Part of a small language model's weights.
Training: a variant of Adam for these matrices, 158M tokens, 9638 steps.
Each number is 200 + 20 x the weight over the matrix's rms, rounded and kept within 0 to 999. Layers, rows and columns count from 0.

# layer 5 MLP down (transposed), 256x96, rms 0.131, rows 178-202, columns 0-95
181,196,189,211,191,214,231,195,207,149,179,180,206,171,168,204,197,182,156,182,208,185,200,183,200,199,234,163,198,192,194,203,235,182,193,192,176,209,182,229,204,178,230,197,183,183,211,222,178,204,192,194,181,157,209,207,203,203,200,226,184,230,185,172,206,216,226,209,222,191,178,169,202,193,183,217,179,224,238,182,217,130,186,191,181,212,195,197,208,171,229,213,193,218,182,204
188,196,171,239,173,199,216,185,164,237,184,209,211,214,203,219,196,189,224,209,202,226,192,192,216,215,189,214,203,203,203,197,203,194,205,197,223,158,203,199,200,264,215,175,216,204,206,205,213,205,209,217,181,221,178,211,209,186,196,182,273,232,224,200,203,209,195,190,170,175,207,219,213,192,206,171,203,205,185,210,222,195,203,229,209,152,204,195,227,227,167,221,209,252,177,207
189,186,178,198,202,233,201,201,173,215,191,209,177,230,256,192,190,206,193,215,203,191,161,169,197,191,213,199,205,198,181,172,210,215,227,163,251,162,181,214,204,209,186,191,228,173,215,213,206,173,171,188,217,233,225,228,231,199,175,221,208,196,196,221,208,190,221,181,217,189,201,194,186,195,224,220,217,183,214,199,185,213,205,226,174,185,188,213,176,252,210,222,185,218,165,192
189,175,214,221,223,184,169,218,161,247,202,195,197,194,205,223,176,218,220,229,207,174,188,181,178,196,187,179,206,194,196,175,183,245,231,216,197,178,202,194,211,206,203,231,185,216,203,206,207,183,154,177,192,179,227,219,234,230,178,241,196,223,201,220,208,211,236,194,224,178,199,184,220,191,222,182,224,192,193,203,230,198,188,196,234,175,199,160,207,197,212,188,179,179,205,219
183,174,220,210,200,194,194,216,192,167,207,211,183,184,172,215,181,185,235,209,191,207,177,190,197,202,192,216,201,205,192,192,244,204,184,204,248,197,221,200,157,193,186,197,195,174,208,190,225,175,192,183,228,207,214,215,209,203,247,219,217,235,171,217,189,198,223,171,223,203,204,196,213,210,194,203,194,212,207,218,200,208,216,175,197,196,183,211,196,247,208,210,218,216,214,207
192,198,210,146,194,188,175,220,215,225,223,199,199,217,219,207,209,202,185,211,196,219,200,191,210,223,205,197,215,194,213,205,192,211,174,163,187,213,207,193,211,205,218,228,230,229,218,201,209,182,237,221,218,221,186,228,223,199,211,220,187,206,208,200,195,180,207,218,192,248,221,179,227,192,213,172,196,178,218,179,184,175,210,232,193,179,221,202,243,174,228,216,213,156,200,221
192,165,205,174,188,202,183,198,185,167,200,203,205,156,209,195,172,179,180,187,232,188,186,204,208,206,185,187,189,200,191,199,216,189,198,181,215,211,215,190,198,186,201,228,174,195,201,212,228,183,177,187,199,217,222,205,216,193,223,224,216,207,196,158,197,207,199,204,223,229,210,237,285,210,214,180,208,176,221,166,171,187,162,206,175,173,220,197,223,213,224,199,171,170,210,231
215,232,215,186,214,181,227,197,199,232,214,186,175,184,243,194,206,191,210,233,212,210,205,196,175,174,156,182,206,219,176,203,201,174,193,212,191,245,220,169,240,196,191,200,218,236,226,198,214,184,202,212,219,206,201,191,226,202,228,203,132,172,204,210,197,221,198,195,257,165,179,194,178,196,239,182,207,219,205,205,195,214,184,199,204,226,202,199,180,226,205,234,175,211,194,171
221,215,208,210,199,243,190,226,197,152,199,216,213,203,210,173,204,209,215,211,220,197,183,184,224,180,219,192,225,189,205,176,172,230,206,177,196,196,212,214,211,190,176,205,229,192,203,181,200,223,238,222,186,193,205,207,209,214,196,206,183,234,201,196,155,180,196,225,202,201,177,235,217,183,193,198,213,184,209,174,216,176,201,230,202,183,192,202,217,168,197,220,189,186,224,223
196,211,193,213,179,210,209,239,187,215,201,174,217,228,220,198,175,219,212,186,205,206,174,212,199,188,282,225,175,207,179,192,188,215,180,143,196,167,164,240,165,178,178,203,192,210,210,174,190,188,212,179,213,189,203,205,226,220,224,235,165,205,213,230,218,187,191,234,183,230,226,223,194,206,181,201,224,209,199,177,220,191,187,211,153,192,209,206,220,199,209,242,221,225,190,202
182,208,193,251,198,190,224,182,194,159,212,233,249,225,216,231,182,214,205,174,188,229,195,192,190,249,208,226,193,176,190,226,181,208,221,185,201,169,227,232,182,201,211,215,156,188,198,197,222,210,183,186,207,171,180,194,188,173,231,191,124,209,217,222,216,199,210,192,196,198,195,183,192,176,186,167,186,180,192,208,183,178,199,178,220,218,189,191,214,192,194,209,188,207,199,192
190,177,193,203,189,170,205,209,169,184,187,196,203,157,177,214,234,196,195,216,198,213,199,197,202,180,144,190,196,206,198,206,199,214,154,231,221,223,180,210,243,193,224,221,215,200,189,179,200,208,224,189,209,211,191,212,207,223,231,235,248,208,202,198,162,202,185,218,194,184,221,202,185,224,177,213,227,218,219,221,190,207,188,210,190,209,161,203,197,205,232,173,174,160,212,190
203,198,230,210,207,185,181,205,183,152,200,209,175,201,256,204,185,207,228,242,181,203,203,198,193,194,255,243,188,187,196,203,161,229,193,205,222,227,223,193,168,205,216,200,197,207,195,214,229,184,196,198,180,204,215,199,216,228,252,191,230,187,220,222,193,187,199,223,196,191,215,223,172,197,189,226,210,205,201,200,167,203,200,221,208,201,174,196,207,187,201,210,222,190,184,195
212,198,195,213,201,213,215,195,198,193,204,189,214,170,176,183,224,182,194,195,207,181,186,197,177,186,203,193,220,191,221,192,221,146,178,192,205,202,204,233,198,185,226,190,170,220,174,231,169,225,178,255,182,188,242,208,189,201,165,221,210,208,180,220,227,222,233,183,211,213,191,219,185,198,191,221,213,151,189,197,207,224,201,189,209,188,187,219,215,219,165,195,211,177,192,179
224,205,196,214,184,197,190,209,211,204,211,194,207,225,151,182,197,207,219,194,158,237,243,195,210,174,229,202,188,184,238,182,173,199,191,173,212,215,217,233,217,211,214,171,194,161,195,214,234,175,223,163,180,198,204,227,213,176,191,202,220,220,186,176,203,172,197,159,190,212,225,187,205,190,198,207,195,199,176,192,194,192,241,201,223,161,207,228,180,198,190,195,225,175,178,199
217,209,170,198,231,190,209,198,214,179,188,183,202,194,259,206,201,190,160,209,199,222,198,194,196,176,192,192,186,184,169,214,184,148,179,186,208,204,209,185,222,218,203,212,194,196,219,199,233,190,190,202,211,190,189,218,170,190,205,221,222,235,178,217,169,200,207,182,204,211,181,190,234,207,214,219,168,213,158,196,205,166,213,236,184,220,178,186,184,192,204,241,221,192,216,224
246,198,187,194,218,211,168,195,178,203,210,184,210,216,222,199,192,226,201,173,199,196,224,207,191,192,242,208,217,174,223,196,170,201,223,223,204,196,265,216,207,183,214,231,180,204,215,219,196,186,202,209,197,198,183,174,206,211,207,166,194,183,198,209,170,173,167,182,207,180,210,229,198,191,179,213,182,209,190,197,214,197,229,198,172,207,215,214,181,239,185,203,191,221,231,185
183,210,177,216,200,175,167,232,168,197,215,198,165,156,203,178,210,195,206,170,201,190,175,188,227,229,203,177,205,201,204,187,197,176,197,224,203,162,224,185,215,173,201,199,217,189,195,192,176,185,185,205,206,218,180,150,187,188,213,206,174,178,199,222,180,200,203,218,209,221,208,231,222,199,227,200,221,236,226,184,160,174,204,186,172,196,209,185,197,192,196,209,221,205,187,228
186,205,233,196,198,253,226,203,185,204,174,202,212,174,202,213,161,196,199,179,194,203,210,184,162,212,181,149,184,198,199,194,179,132,221,188,183,193,205,225,179,191,183,213,202,175,210,192,215,224,224,203,185,193,171,209,219,231,188,182,203,210,180,187,218,186,183,166,165,209,223,193,223,209,159,204,203,205,186,210,186,213,190,212,206,222,200,202,169,192,199,197,171,196,196,209
183,179,197,197,207,209,194,196,197,221,160,205,191,219,195,201,207,218,204,156,214,190,195,176,186,206,200,210,203,209,243,214,192,203,193,211,194,211,193,161,217,160,195,186,228,227,223,195,188,202,211,232,212,193,239,216,157,206,165,204,120,178,200,186,192,213,203,214,243,187,171,195,188,221,185,196,213,211,208,189,195,176,182,191,225,187,158,196,199,160,193,220,201,209,220,211
151,161,228,181,220,206,187,214,213,202,208,216,183,175,193,190,217,223,186,211,207,161,189,179,152,164,157,156,199,215,220,216,232,204,204,200,158,216,177,184,215,243,209,202,192,189,212,205,196,197,178,215,200,216,200,232,209,194,189,163,202,214,174,211,147,203,223,241,243,183,203,230,241,216,182,199,232,205,226,200,196,203,197,182,215,198,197,214,215,204,231,210,188,183,195,165
210,208,184,173,188,199,210,223,219,225,163,242,208,197,224,188,181,221,174,216,176,203,188,182,174,206,199,204,198,227,228,237,225,208,217,197,221,212,201,208,256,217,183,195,186,231,207,195,170,148,209,205,177,207,227,191,196,193,162,194,222,212,227,192,216,223,211,191,251,193,210,217,209,212,219,192,185,225,184,202,165,193,227,203,161,208,206,181,234,224,170,199,153,229,173,226
219,223,177,201,176,207,203,224,207,229,193,202,217,176,203,217,215,168,200,220,176,255,254,199,200,215,205,209,183,194,220,201,206,193,209,195,159,189,192,220,197,216,225,199,192,196,188,191,208,161,199,171,181,202,202,194,189,192,174,195,229,195,236,198,201,166,202,204,223,151,220,177,189,187,173,223,186,185,212,194,204,215,198,205,188,195,194,209,165,210,206,193,224,204,182,211
178,189,243,170,174,213,198,213,210,219,194,214,189,211,166,171,194,213,204,215,219,191,191,195,179,164,198,178,236,170,222,208,174,230,224,167,188,205,194,206,234,227,216,194,207,187,173,191,176,213,226,188,235,233,192,188,186,222,186,199,175,188,175,198,196,208,191,192,199,196,166,195,195,234,211,188,206,140,220,207,224,194,151,196,197,236,233,195,220,206,227,211,212,223,209,186
177,186,194,177,208,197,205,223,172,220,222,206,209,163,192,196,205,181,206,205,206,197,206,216,180,197,197,186,189,190,182,152,193,186,221,181,196,171,182,191,194,232,178,213,219,201,216,191,230,163,180,233,211,208,166,203,213,163,180,204,246,198,173,156,216,184,187,198,195,233,191,178,190,190,233,188,237,178,209,181,168,202,209,192,202,218,212,175,207,216,189,188,178,165,209,171
# layer 5 MLP gate, 256x96, rms 0.139, rows 179-202, columns 0-95
199,186,179,189,192,193,197,192,210,231,213,204,198,197,201,218,217,246,224,184,227,183,163,221,212,190,202,211,179,227,222,213,195,201,169,193,187,181,185,216,216,221,236,231,249,220,255,226,203,196,181,211,178,188,198,177,172,164,191,200,207,190,238,205,190,193,188,181,194,157,220,191,178,233,178,222,183,189,196,205,200,192,167,185,200,212,167,203,213,211,191,186,242,184,207,161
196,220,215,185,180,188,202,200,183,178,185,217,156,222,198,223,223,157,171,192,179,197,194,212,216,200,171,239,225,177,220,219,207,205,204,204,217,178,155,178,173,196,214,194,241,207,189,228,235,185,185,207,204,198,146,184,192,220,184,197,216,195,209,185,229,219,180,244,208,194,250,201,235,208,176,245,163,217,198,186,208,191,212,190,176,223,195,182,181,220,161,218,206,187,228,226
242,162,197,181,194,179,222,192,208,169,212,219,178,242,148,188,215,178,222,214,201,208,234,200,169,203,189,170,203,221,185,229,213,204,233,245,212,188,219,193,211,219,229,211,203,215,197,215,213,185,214,220,181,175,194,214,192,146,198,217,198,188,178,185,216,230,213,172,192,188,187,189,211,192,203,204,190,175,162,209,215,210,219,200,219,188,197,201,234,225,189,201,206,232,177,181
180,195,186,159,214,194,198,192,204,191,180,217,186,186,178,197,173,151,210,175,175,179,203,208,191,189,197,188,207,206,187,190,193,178,183,182,213,218,232,216,183,201,184,229,231,191,194,185,212,229,198,202,182,202,202,189,215,203,174,201,205,199,188,199,247,238,172,193,197,192,213,199,223,219,225,213,185,207,207,183,186,149,239,188,236,210,214,204,191,199,218,177,186,201,209,189
208,196,205,189,197,187,186,225,186,217,215,214,232,210,184,204,205,180,189,160,192,201,226,210,186,178,212,173,224,181,200,188,228,216,156,226,192,206,191,181,206,226,178,208,195,203,177,217,228,212,200,215,195,169,201,198,181,162,211,171,193,204,197,199,187,231,222,210,200,222,207,194,216,234,177,198,171,239,186,180,198,208,212,175,190,200,195,187,243,216,211,221,209,196,248,228
181,203,181,216,231,195,190,215,196,188,193,208,207,228,186,200,210,184,200,215,161,198,198,150,189,195,208,202,214,182,202,214,187,194,163,191,210,201,213,184,196,201,195,173,203,230,221,152,193,218,223,198,204,191,196,231,210,195,185,211,244,221,188,212,174,217,223,212,203,221,191,135,154,222,172,195,216,221,206,212,168,206,215,189,191,183,199,188,161,195,209,209,232,203,197,173
189,189,207,196,182,192,235,177,180,210,198,217,211,172,239,173,205,218,187,187,210,140,188,214,206,199,183,207,203,227,164,183,213,181,217,168,185,186,201,184,188,210,234,240,207,212,231,193,184,182,153,186,216,199,192,207,180,207,162,211,178,240,204,223,197,207,167,165,209,186,209,173,216,223,181,204,176,200,201,191,215,256,191,185,192,233,151,191,142,194,181,192,198,180,227,186
239,180,191,139,214,236,201,179,184,204,206,216,192,198,176,215,187,190,211,189,184,184,199,184,177,187,191,181,192,188,180,198,223,194,221,217,184,221,191,218,217,221,165,211,175,217,198,207,181,201,188,181,207,212,206,191,203,208,208,216,231,212,167,211,200,216,203,201,194,195,200,171,216,225,188,193,166,227,207,199,227,210,173,195,209,212,202,181,215,174,210,206,184,215,152,185
193,190,162,192,165,179,214,181,190,200,233,203,185,223,195,199,230,170,185,181,205,218,195,216,229,190,187,173,230,182,184,205,216,198,202,204,207,169,207,187,153,226,200,214,171,233,171,193,196,165,161,210,211,173,189,192,193,207,193,213,215,231,144,210,227,196,245,182,186,180,203,189,225,195,194,164,170,198,199,221,167,182,205,198,194,226,176,204,220,177,162,212,189,187,198,209
208,169,201,223,216,197,228,193,179,267,205,190,203,239,220,190,232,156,191,161,206,156,233,216,200,235,198,181,207,193,171,212,196,194,191,199,219,197,188,180,201,233,174,218,210,230,222,228,252,174,173,218,225,206,221,186,193,211,205,191,192,241,190,247,211,196,228,174,196,169,205,192,220,215,204,207,173,191,191,226,211,225,222,169,188,203,158,169,224,216,206,180,202,177,225,203
178,228,167,212,215,219,213,195,203,207,183,191,205,242,180,195,212,228,231,167,214,187,196,219,175,200,178,174,186,197,210,234,217,213,190,164,228,209,201,180,220,176,200,218,224,197,203,213,229,197,205,180,209,166,235,198,167,180,208,173,214,188,236,177,209,205,205,163,167,175,210,190,182,211,242,232,170,216,185,201,201,207,174,189,213,197,195,196,203,207,185,196,225,205,172,205
220,195,184,165,191,184,212,168,201,191,210,216,191,216,187,213,210,186,196,207,196,190,168,197,180,205,175,175,208,201,211,219,227,221,220,204,191,190,208,195,225,215,215,227,185,210,189,170,207,213,192,191,192,179,173,202,190,224,204,215,221,213,217,184,234,190,203,211,162,203,216,162,217,236,196,200,213,213,211,179,202,189,180,183,180,201,208,230,196,201,214,192,201,228,201,206
178,203,149,217,195,213,174,227,177,210,204,187,198,193,190,178,223,224,181,173,224,194,191,184,198,167,211,206,179,199,197,197,168,200,207,147,239,185,193,195,196,201,240,179,226,208,211,202,166,219,203,196,176,201,211,191,180,195,187,186,229,197,187,217,192,165,208,218,236,239,199,198,170,197,235,219,223,198,206,214,205,199,214,201,213,196,187,215,201,179,200,215,179,174,188,183
205,157,211,207,171,235,220,192,229,192,183,219,214,227,171,207,163,185,165,171,229,185,204,200,201,241,178,193,220,224,209,157,206,205,218,212,199,208,175,180,180,240,211,195,198,226,200,211,224,165,197,243,186,229,188,176,212,216,219,191,177,255,206,186,197,236,181,184,206,189,215,213,184,210,213,199,171,208,205,191,222,184,176,207,169,212,180,208,209,223,190,218,219,196,232,183
194,173,216,182,165,213,216,203,197,209,191,169,215,195,175,234,171,221,189,200,201,183,231,220,191,193,179,143,172,170,194,174,205,219,193,183,179,187,206,207,212,207,222,218,193,200,244,210,187,195,234,219,181,185,198,183,203,166,182,206,186,217,146,184,256,209,217,236,197,196,213,166,205,202,235,172,227,233,167,188,195,187,186,221,220,216,190,199,184,210,190,193,189,188,180,208
222,171,243,200,190,217,202,212,182,209,235,204,187,216,210,166,207,182,177,192,197,201,198,193,198,224,172,219,197,174,166,186,200,225,192,201,205,194,186,223,223,189,222,234,201,170,223,202,200,203,180,223,177,190,197,165,206,206,195,214,237,213,230,208,192,186,217,211,217,200,226,176,187,166,215,206,237,209,180,203,205,190,205,198,170,209,195,226,202,152,201,190,210,220,239,207
215,175,205,197,197,214,184,218,196,227,212,181,185,212,159,195,185,192,155,184,177,161,201,209,214,208,204,190,184,182,183,213,198,224,197,187,172,204,192,192,209,202,215,230,211,207,243,225,184,211,239,216,191,203,221,198,205,195,174,179,217,209,179,186,214,191,215,188,215,197,193,138,202,189,202,178,193,209,177,221,201,191,199,193,215,212,159,204,192,184,193,223,205,218,155,221
220,212,196,176,205,219,228,165,214,197,170,185,215,217,209,221,201,192,191,202,192,179,205,223,185,183,188,234,204,231,231,215,171,224,195,235,198,202,203,200,192,212,224,201,221,225,204,185,198,203,213,190,197,207,184,187,202,209,215,223,188,198,214,200,187,162,219,194,153,211,233,229,197,193,215,214,213,196,156,184,183,220,196,153,202,206,191,184,212,205,198,207,221,224,184,231
187,221,226,207,195,178,187,184,156,220,204,205,199,201,186,209,178,188,204,171,202,207,232,186,205,199,166,178,180,196,210,257,217,215,182,193,219,169,191,193,236,217,191,215,249,172,172,189,226,180,215,175,202,185,172,207,164,181,191,173,173,216,187,183,190,158,216,158,189,214,207,172,221,208,221,214,188,218,178,191,218,196,190,174,192,192,192,211,210,197,205,213,196,187,198,240
201,195,168,225,188,195,191,176,218,210,230,189,228,215,199,195,247,225,202,212,201,230,197,153,192,177,184,181,181,218,198,212,213,199,191,231,197,169,212,197,194,227,205,221,172,208,216,208,218,148,156,193,244,246,166,193,170,195,218,183,202,229,214,243,211,208,193,182,213,165,207,170,208,235,180,205,192,175,247,195,219,162,185,190,187,214,201,190,173,192,228,169,218,196,200,174
183,238,167,223,180,191,200,195,203,211,203,217,155,211,194,203,181,203,155,209,203,219,186,176,215,178,212,170,208,226,183,196,200,191,209,186,184,215,209,210,204,207,193,200,256,223,211,178,186,174,186,219,261,164,140,196,232,211,184,192,208,168,187,187,205,164,224,204,182,226,203,214,191,218,206,191,184,179,166,160,193,230,214,210,194,214,199,202,169,206,206,183,223,193,200,169
159,210,182,208,213,197,189,204,194,222,219,223,196,199,194,193,201,162,190,205,185,198,230,201,178,221,217,198,204,200,218,203,186,219,210,204,217,177,197,166,168,178,211,179,227,192,210,163,179,220,191,156,205,189,234,197,198,218,180,219,241,212,213,222,174,173,207,221,218,187,209,198,222,197,227,187,186,215,222,209,224,230,220,181,182,216,188,200,195,196,206,206,201,190,211,207
159,229,195,180,167,142,212,191,190,193,199,187,213,193,171,201,181,222,199,184,201,190,203,217,172,202,206,214,219,206,163,202,198,225,195,170,195,198,205,189,199,247,194,202,181,208,232,213,187,217,194,223,209,194,195,225,179,185,201,191,211,214,165,191,151,208,187,196,234,130,210,183,208,194,193,231,199,211,234,193,193,202,234,189,225,217,201,185,175,200,154,235,221,210,195,223
209,192,193,158,207,189,197,197,187,225,186,206,198,202,191,186,187,242,187,210,232,193,186,205,181,223,207,194,196,177,175,227,179,193,203,191,220,201,163,171,212,198,206,186,206,202,197,217,212,218,205,207,221,210,207,180,151,200,176,212,227,189,220,222,200,171,201,205,174,209,201,229,214,221,242,214,184,176,177,208,190,209,227,217,187,227,221,187,186,175,181,185,210,178,203,207
# layer 5 MLP up, 256x96, rms 0.132, rows 179-202, columns 0-95
235,178,202,183,202,205,160,162,205,219,198,212,177,198,210,188,197,199,210,213,190,188,207,228,200,209,181,201,191,212,204,184,188,164,200,163,228,181,177,203,217,233,216,193,208,165,192,192,229,201,223,186,192,186,216,206,204,183,209,182,219,219,233,146,167,209,220,186,200,182,223,217,193,224,198,167,182,174,216,225,218,192,231,182,215,169,181,169,222,228,168,213,213,183,229,213
217,209,202,183,216,176,207,184,180,214,204,162,169,160,204,177,188,207,215,230,201,155,162,187,133,183,208,188,197,195,175,211,199,194,157,198,182,210,185,199,198,199,144,193,188,220,213,218,194,232,203,213,200,212,183,222,205,181,204,201,173,227,210,219,155,232,177,180,183,209,191,216,208,212,230,193,244,189,199,186,219,176,201,167,193,222,213,213,212,176,204,202,166,187,188,200
168,233,194,169,200,214,158,195,195,208,225,191,219,205,207,203,175,236,219,166,199,217,183,202,170,201,226,209,188,224,236,191,228,216,215,209,166,221,215,187,208,184,209,213,214,208,225,201,235,213,209,189,184,217,188,207,180,178,200,221,175,200,212,182,173,214,182,216,199,156,196,201,207,158,220,179,203,183,204,205,192,203,183,189,224,194,226,184,187,192,213,158,197,213,217,246
213,238,177,174,203,212,179,200,209,189,186,187,218,182,205,216,177,209,170,194,210,211,193,218,201,201,222,178,180,213,154,194,194,189,213,177,147,200,179,196,218,206,187,209,207,230,196,220,209,198,193,220,188,216,208,208,198,241,175,182,206,192,203,203,199,164,194,202,178,199,245,181,233,198,201,230,208,189,185,181,181,193,188,190,192,199,225,212,211,198,208,197,212,207,203,240
239,195,233,191,182,218,200,201,211,196,184,242,177,194,198,206,194,217,213,188,224,227,195,193,220,211,195,203,222,181,166,193,220,195,170,177,226,158,211,200,186,195,217,230,194,181,191,175,209,194,169,218,186,201,194,164,200,222,217,185,201,176,192,191,183,193,172,159,222,213,190,250,195,229,180,181,194,172,233,187,187,231,198,223,203,213,201,186,217,181,241,193,195,217,212,175
173,218,224,195,197,215,176,206,168,222,207,201,187,221,215,165,195,225,223,225,190,205,212,187,213,208,188,231,255,188,197,194,230,201,249,192,173,194,176,204,185,170,227,200,185,220,190,195,189,228,211,180,202,180,176,240,221,194,193,237,206,194,220,209,204,183,237,185,151,231,216,188,177,172,218,172,204,179,205,211,229,193,199,219,172,207,222,204,180,208,223,206,202,195,215,184
216,182,213,215,207,167,203,209,235,201,186,204,199,193,200,201,193,191,224,187,181,188,204,184,228,189,169,210,185,197,178,221,215,206,219,182,208,227,203,209,173,204,179,223,220,227,205,194,182,198,182,215,195,180,185,222,163,174,211,159,196,209,223,227,211,204,175,221,195,215,203,192,213,204,224,200,220,224,182,271,230,223,170,201,195,234,180,223,198,191,149,222,246,174,181,154
196,192,216,199,197,237,187,218,178,173,206,177,180,188,181,215,214,231,247,197,194,198,167,196,197,193,180,194,189,219,171,191,193,188,192,219,205,189,193,218,210,182,220,201,189,224,190,196,188,180,203,201,201,227,197,192,229,205,241,202,215,198,180,235,204,211,193,221,175,210,192,178,213,164,182,200,203,228,196,178,210,201,186,209,213,195,200,190,245,206,212,217,211,218,196,216
218,213,200,196,178,201,215,209,188,201,210,181,202,186,180,198,189,244,180,193,173,219,206,218,228,190,191,226,230,208,172,191,200,181,206,195,187,193,196,211,165,209,245,215,208,228,245,233,226,151,172,228,188,205,171,187,198,202,217,250,194,184,175,209,185,147,236,189,180,210,246,227,244,187,172,165,225,193,200,202,196,190,164,223,196,217,202,223,225,198,164,203,209,233,184,227
221,244,197,208,177,197,238,167,204,243,235,210,226,222,219,172,187,237,235,199,205,203,160,223,203,202,219,194,192,192,190,185,191,180,204,198,170,171,183,191,194,192,223,189,161,196,233,200,251,200,181,202,218,215,173,191,182,188,213,204,182,227,216,219,160,182,203,145,218,206,220,179,214,191,197,166,180,190,195,194,206,207,189,189,224,226,172,188,192,210,198,186,170,199,228,204
222,198,211,192,216,179,200,234,166,188,195,197,229,195,213,219,217,199,186,202,203,173,192,190,243,169,212,206,236,195,205,165,194,222,213,193,202,238,203,230,213,178,206,222,193,215,237,217,205,215,213,202,187,238,163,223,190,206,191,196,174,195,194,200,206,206,172,222,207,194,202,196,204,233,210,230,194,225,225,204,153,203,192,215,191,207,150,189,208,165,222,204,156,197,175,224
204,193,211,189,201,220,192,222,191,162,214,217,209,226,165,220,181,201,199,231,189,201,156,188,187,192,183,195,214,182,231,213,162,180,216,206,212,199,236,213,225,184,220,192,190,205,192,175,187,197,212,220,189,179,184,179,182,242,217,229,205,184,222,187,212,220,186,205,189,189,227,202,202,193,161,200,223,214,169,188,198,179,171,194,211,181,206,218,204,205,204,215,197,201,179,198
218,217,207,190,176,207,196,192,192,210,204,243,211,194,192,179,166,226,200,210,181,224,202,200,213,204,235,199,218,195,199,213,208,195,201,213,217,166,153,192,177,205,229,195,158,220,186,168,186,209,209,193,242,193,195,188,215,195,215,204,175,194,220,199,196,180,183,197,205,191,221,219,206,202,147,206,178,199,200,158,194,204,178,203,213,213,215,164,174,197,172,200,222,245,188,175
213,173,174,225,209,205,210,184,221,219,196,200,177,199,190,193,198,211,167,173,197,194,192,208,188,222,194,211,231,194,232,216,199,203,201,230,235,195,227,175,215,184,195,201,172,234,206,181,183,188,156,179,209,199,214,184,153,182,209,196,175,201,204,192,199,202,167,210,213,201,181,177,215,217,215,212,186,204,226,244,249,171,189,164,205,225,190,225,212,220,231,206,214,219,243,228
213,213,219,217,223,167,214,205,183,191,227,191,209,210,230,215,208,200,193,215,231,224,204,196,177,219,213,203,176,187,203,219,173,213,193,213,177,207,176,214,205,190,204,210,235,167,212,191,197,179,195,194,248,229,163,198,180,164,189,179,228,151,223,228,209,208,231,199,181,196,200,208,196,218,183,185,228,214,196,180,199,208,212,231,225,160,192,193,224,178,243,195,211,169,225,213
175,214,206,193,182,190,190,215,201,224,217,173,207,188,200,241,193,203,195,168,190,199,195,190,215,226,183,192,207,168,194,169,166,191,207,205,183,205,203,192,235,212,207,238,179,152,230,206,201,237,158,209,158,216,197,195,192,197,191,193,191,205,184,191,237,212,218,205,189,209,212,190,199,223,219,231,208,227,205,246,190,237,181,193,165,191,175,205,164,176,178,223,205,200,198,187
220,180,200,209,235,159,189,223,180,186,219,190,193,211,192,194,184,191,176,212,174,195,189,201,238,215,203,193,173,231,199,183,192,220,241,197,222,218,194,192,209,224,167,192,227,219,176,200,178,226,234,201,178,191,187,210,201,191,189,181,205,180,196,199,198,192,220,217,228,220,187,157,175,168,217,211,222,208,168,215,249,189,197,185,215,216,187,229,199,181,200,204,169,184,163,193
160,219,193,195,185,199,198,202,189,218,237,182,191,215,207,217,204,187,214,198,204,203,192,197,178,185,224,185,171,211,163,200,203,209,233,169,177,198,167,215,204,188,153,220,180,189,190,218,191,194,225,214,190,164,191,199,197,206,159,227,229,222,205,204,180,196,181,199,185,175,217,189,210,205,182,204,211,193,220,211,183,198,188,221,228,232,201,149,217,224,169,195,183,182,187,188
204,228,222,194,196,237,200,208,227,186,207,208,202,200,188,185,214,217,218,187,214,226,200,217,192,168,190,221,187,189,207,250,186,172,177,172,189,197,219,241,224,200,190,216,225,213,184,188,207,177,175,196,143,165,194,193,196,177,170,233,175,206,181,177,185,186,227,214,198,208,240,187,186,245,194,206,234,182,217,196,234,189,199,162,229,143,215,193,184,215,188,194,196,202,173,192
168,202,215,175,210,178,169,174,163,197,181,238,187,220,224,183,245,222,234,237,218,251,169,212,171,187,187,181,201,220,165,194,219,221,216,179,204,219,194,190,217,190,213,200,184,212,200,213,169,187,168,189,202,118,196,218,221,212,171,206,207,197,210,191,191,186,195,176,163,200,232,189,222,192,150,221,206,221,211,196,173,183,167,212,234,214,193,203,197,206,184,195,197,184,229,191
179,163,179,162,169,180,193,182,227,187,164,227,168,191,171,234,212,183,157,201,219,199,199,241,230,219,229,206,198,201,218,179,174,241,199,221,178,203,221,204,221,196,173,197,206,194,225,182,183,219,224,185,198,172,202,174,218,258,214,231,215,192,213,193,181,173,178,197,221,217,212,189,187,201,187,175,194,229,228,225,170,189,224,163,224,188,216,227,192,185,194,213,211,186,160,169
202,224,212,202,170,211,201,190,179,175,171,210,181,181,158,221,190,244,213,195,187,205,192,203,157,202,191,193,204,229,183,175,218,183,193,205,193,191,180,216,223,225,193,204,229,215,176,203,217,175,221,235,192,189,182,204,215,227,190,194,172,202,221,193,184,183,161,209,200,210,214,217,221,172,189,196,197,203,191,192,182,230,215,216,251,200,210,208,216,207,200,203,181,206,196,200
197,145,204,226,167,198,169,184,213,220,184,187,208,209,211,208,208,200,203,223,176,207,212,195,235,205,186,209,205,178,195,171,215,229,204,228,186,184,202,209,190,242,156,211,155,192,198,193,186,214,228,217,176,207,198,205,180,161,210,140,178,231,191,197,220,211,208,135,197,183,177,173,210,208,231,189,207,180,246,247,204,189,201,188,192,238,214,201,193,216,183,210,214,210,201,196
193,206,198,211,175,207,243,202,201,198,203,193,199,233,241,225,213,187,206,191,217,227,206,208,214,180,193,200,227,219,198,162,186,206,227,160,174,179,182,200,191,222,202,168,215,179,165,172,192,195,199,193,217,203,148,197,212,184,168,225,184,183,199,212,220,213,222,202,182,197,235,191,182,190,166,200,211,226,217,184,151,191,206,182,202,190,199,187,210,231,197,165,209,209,183,163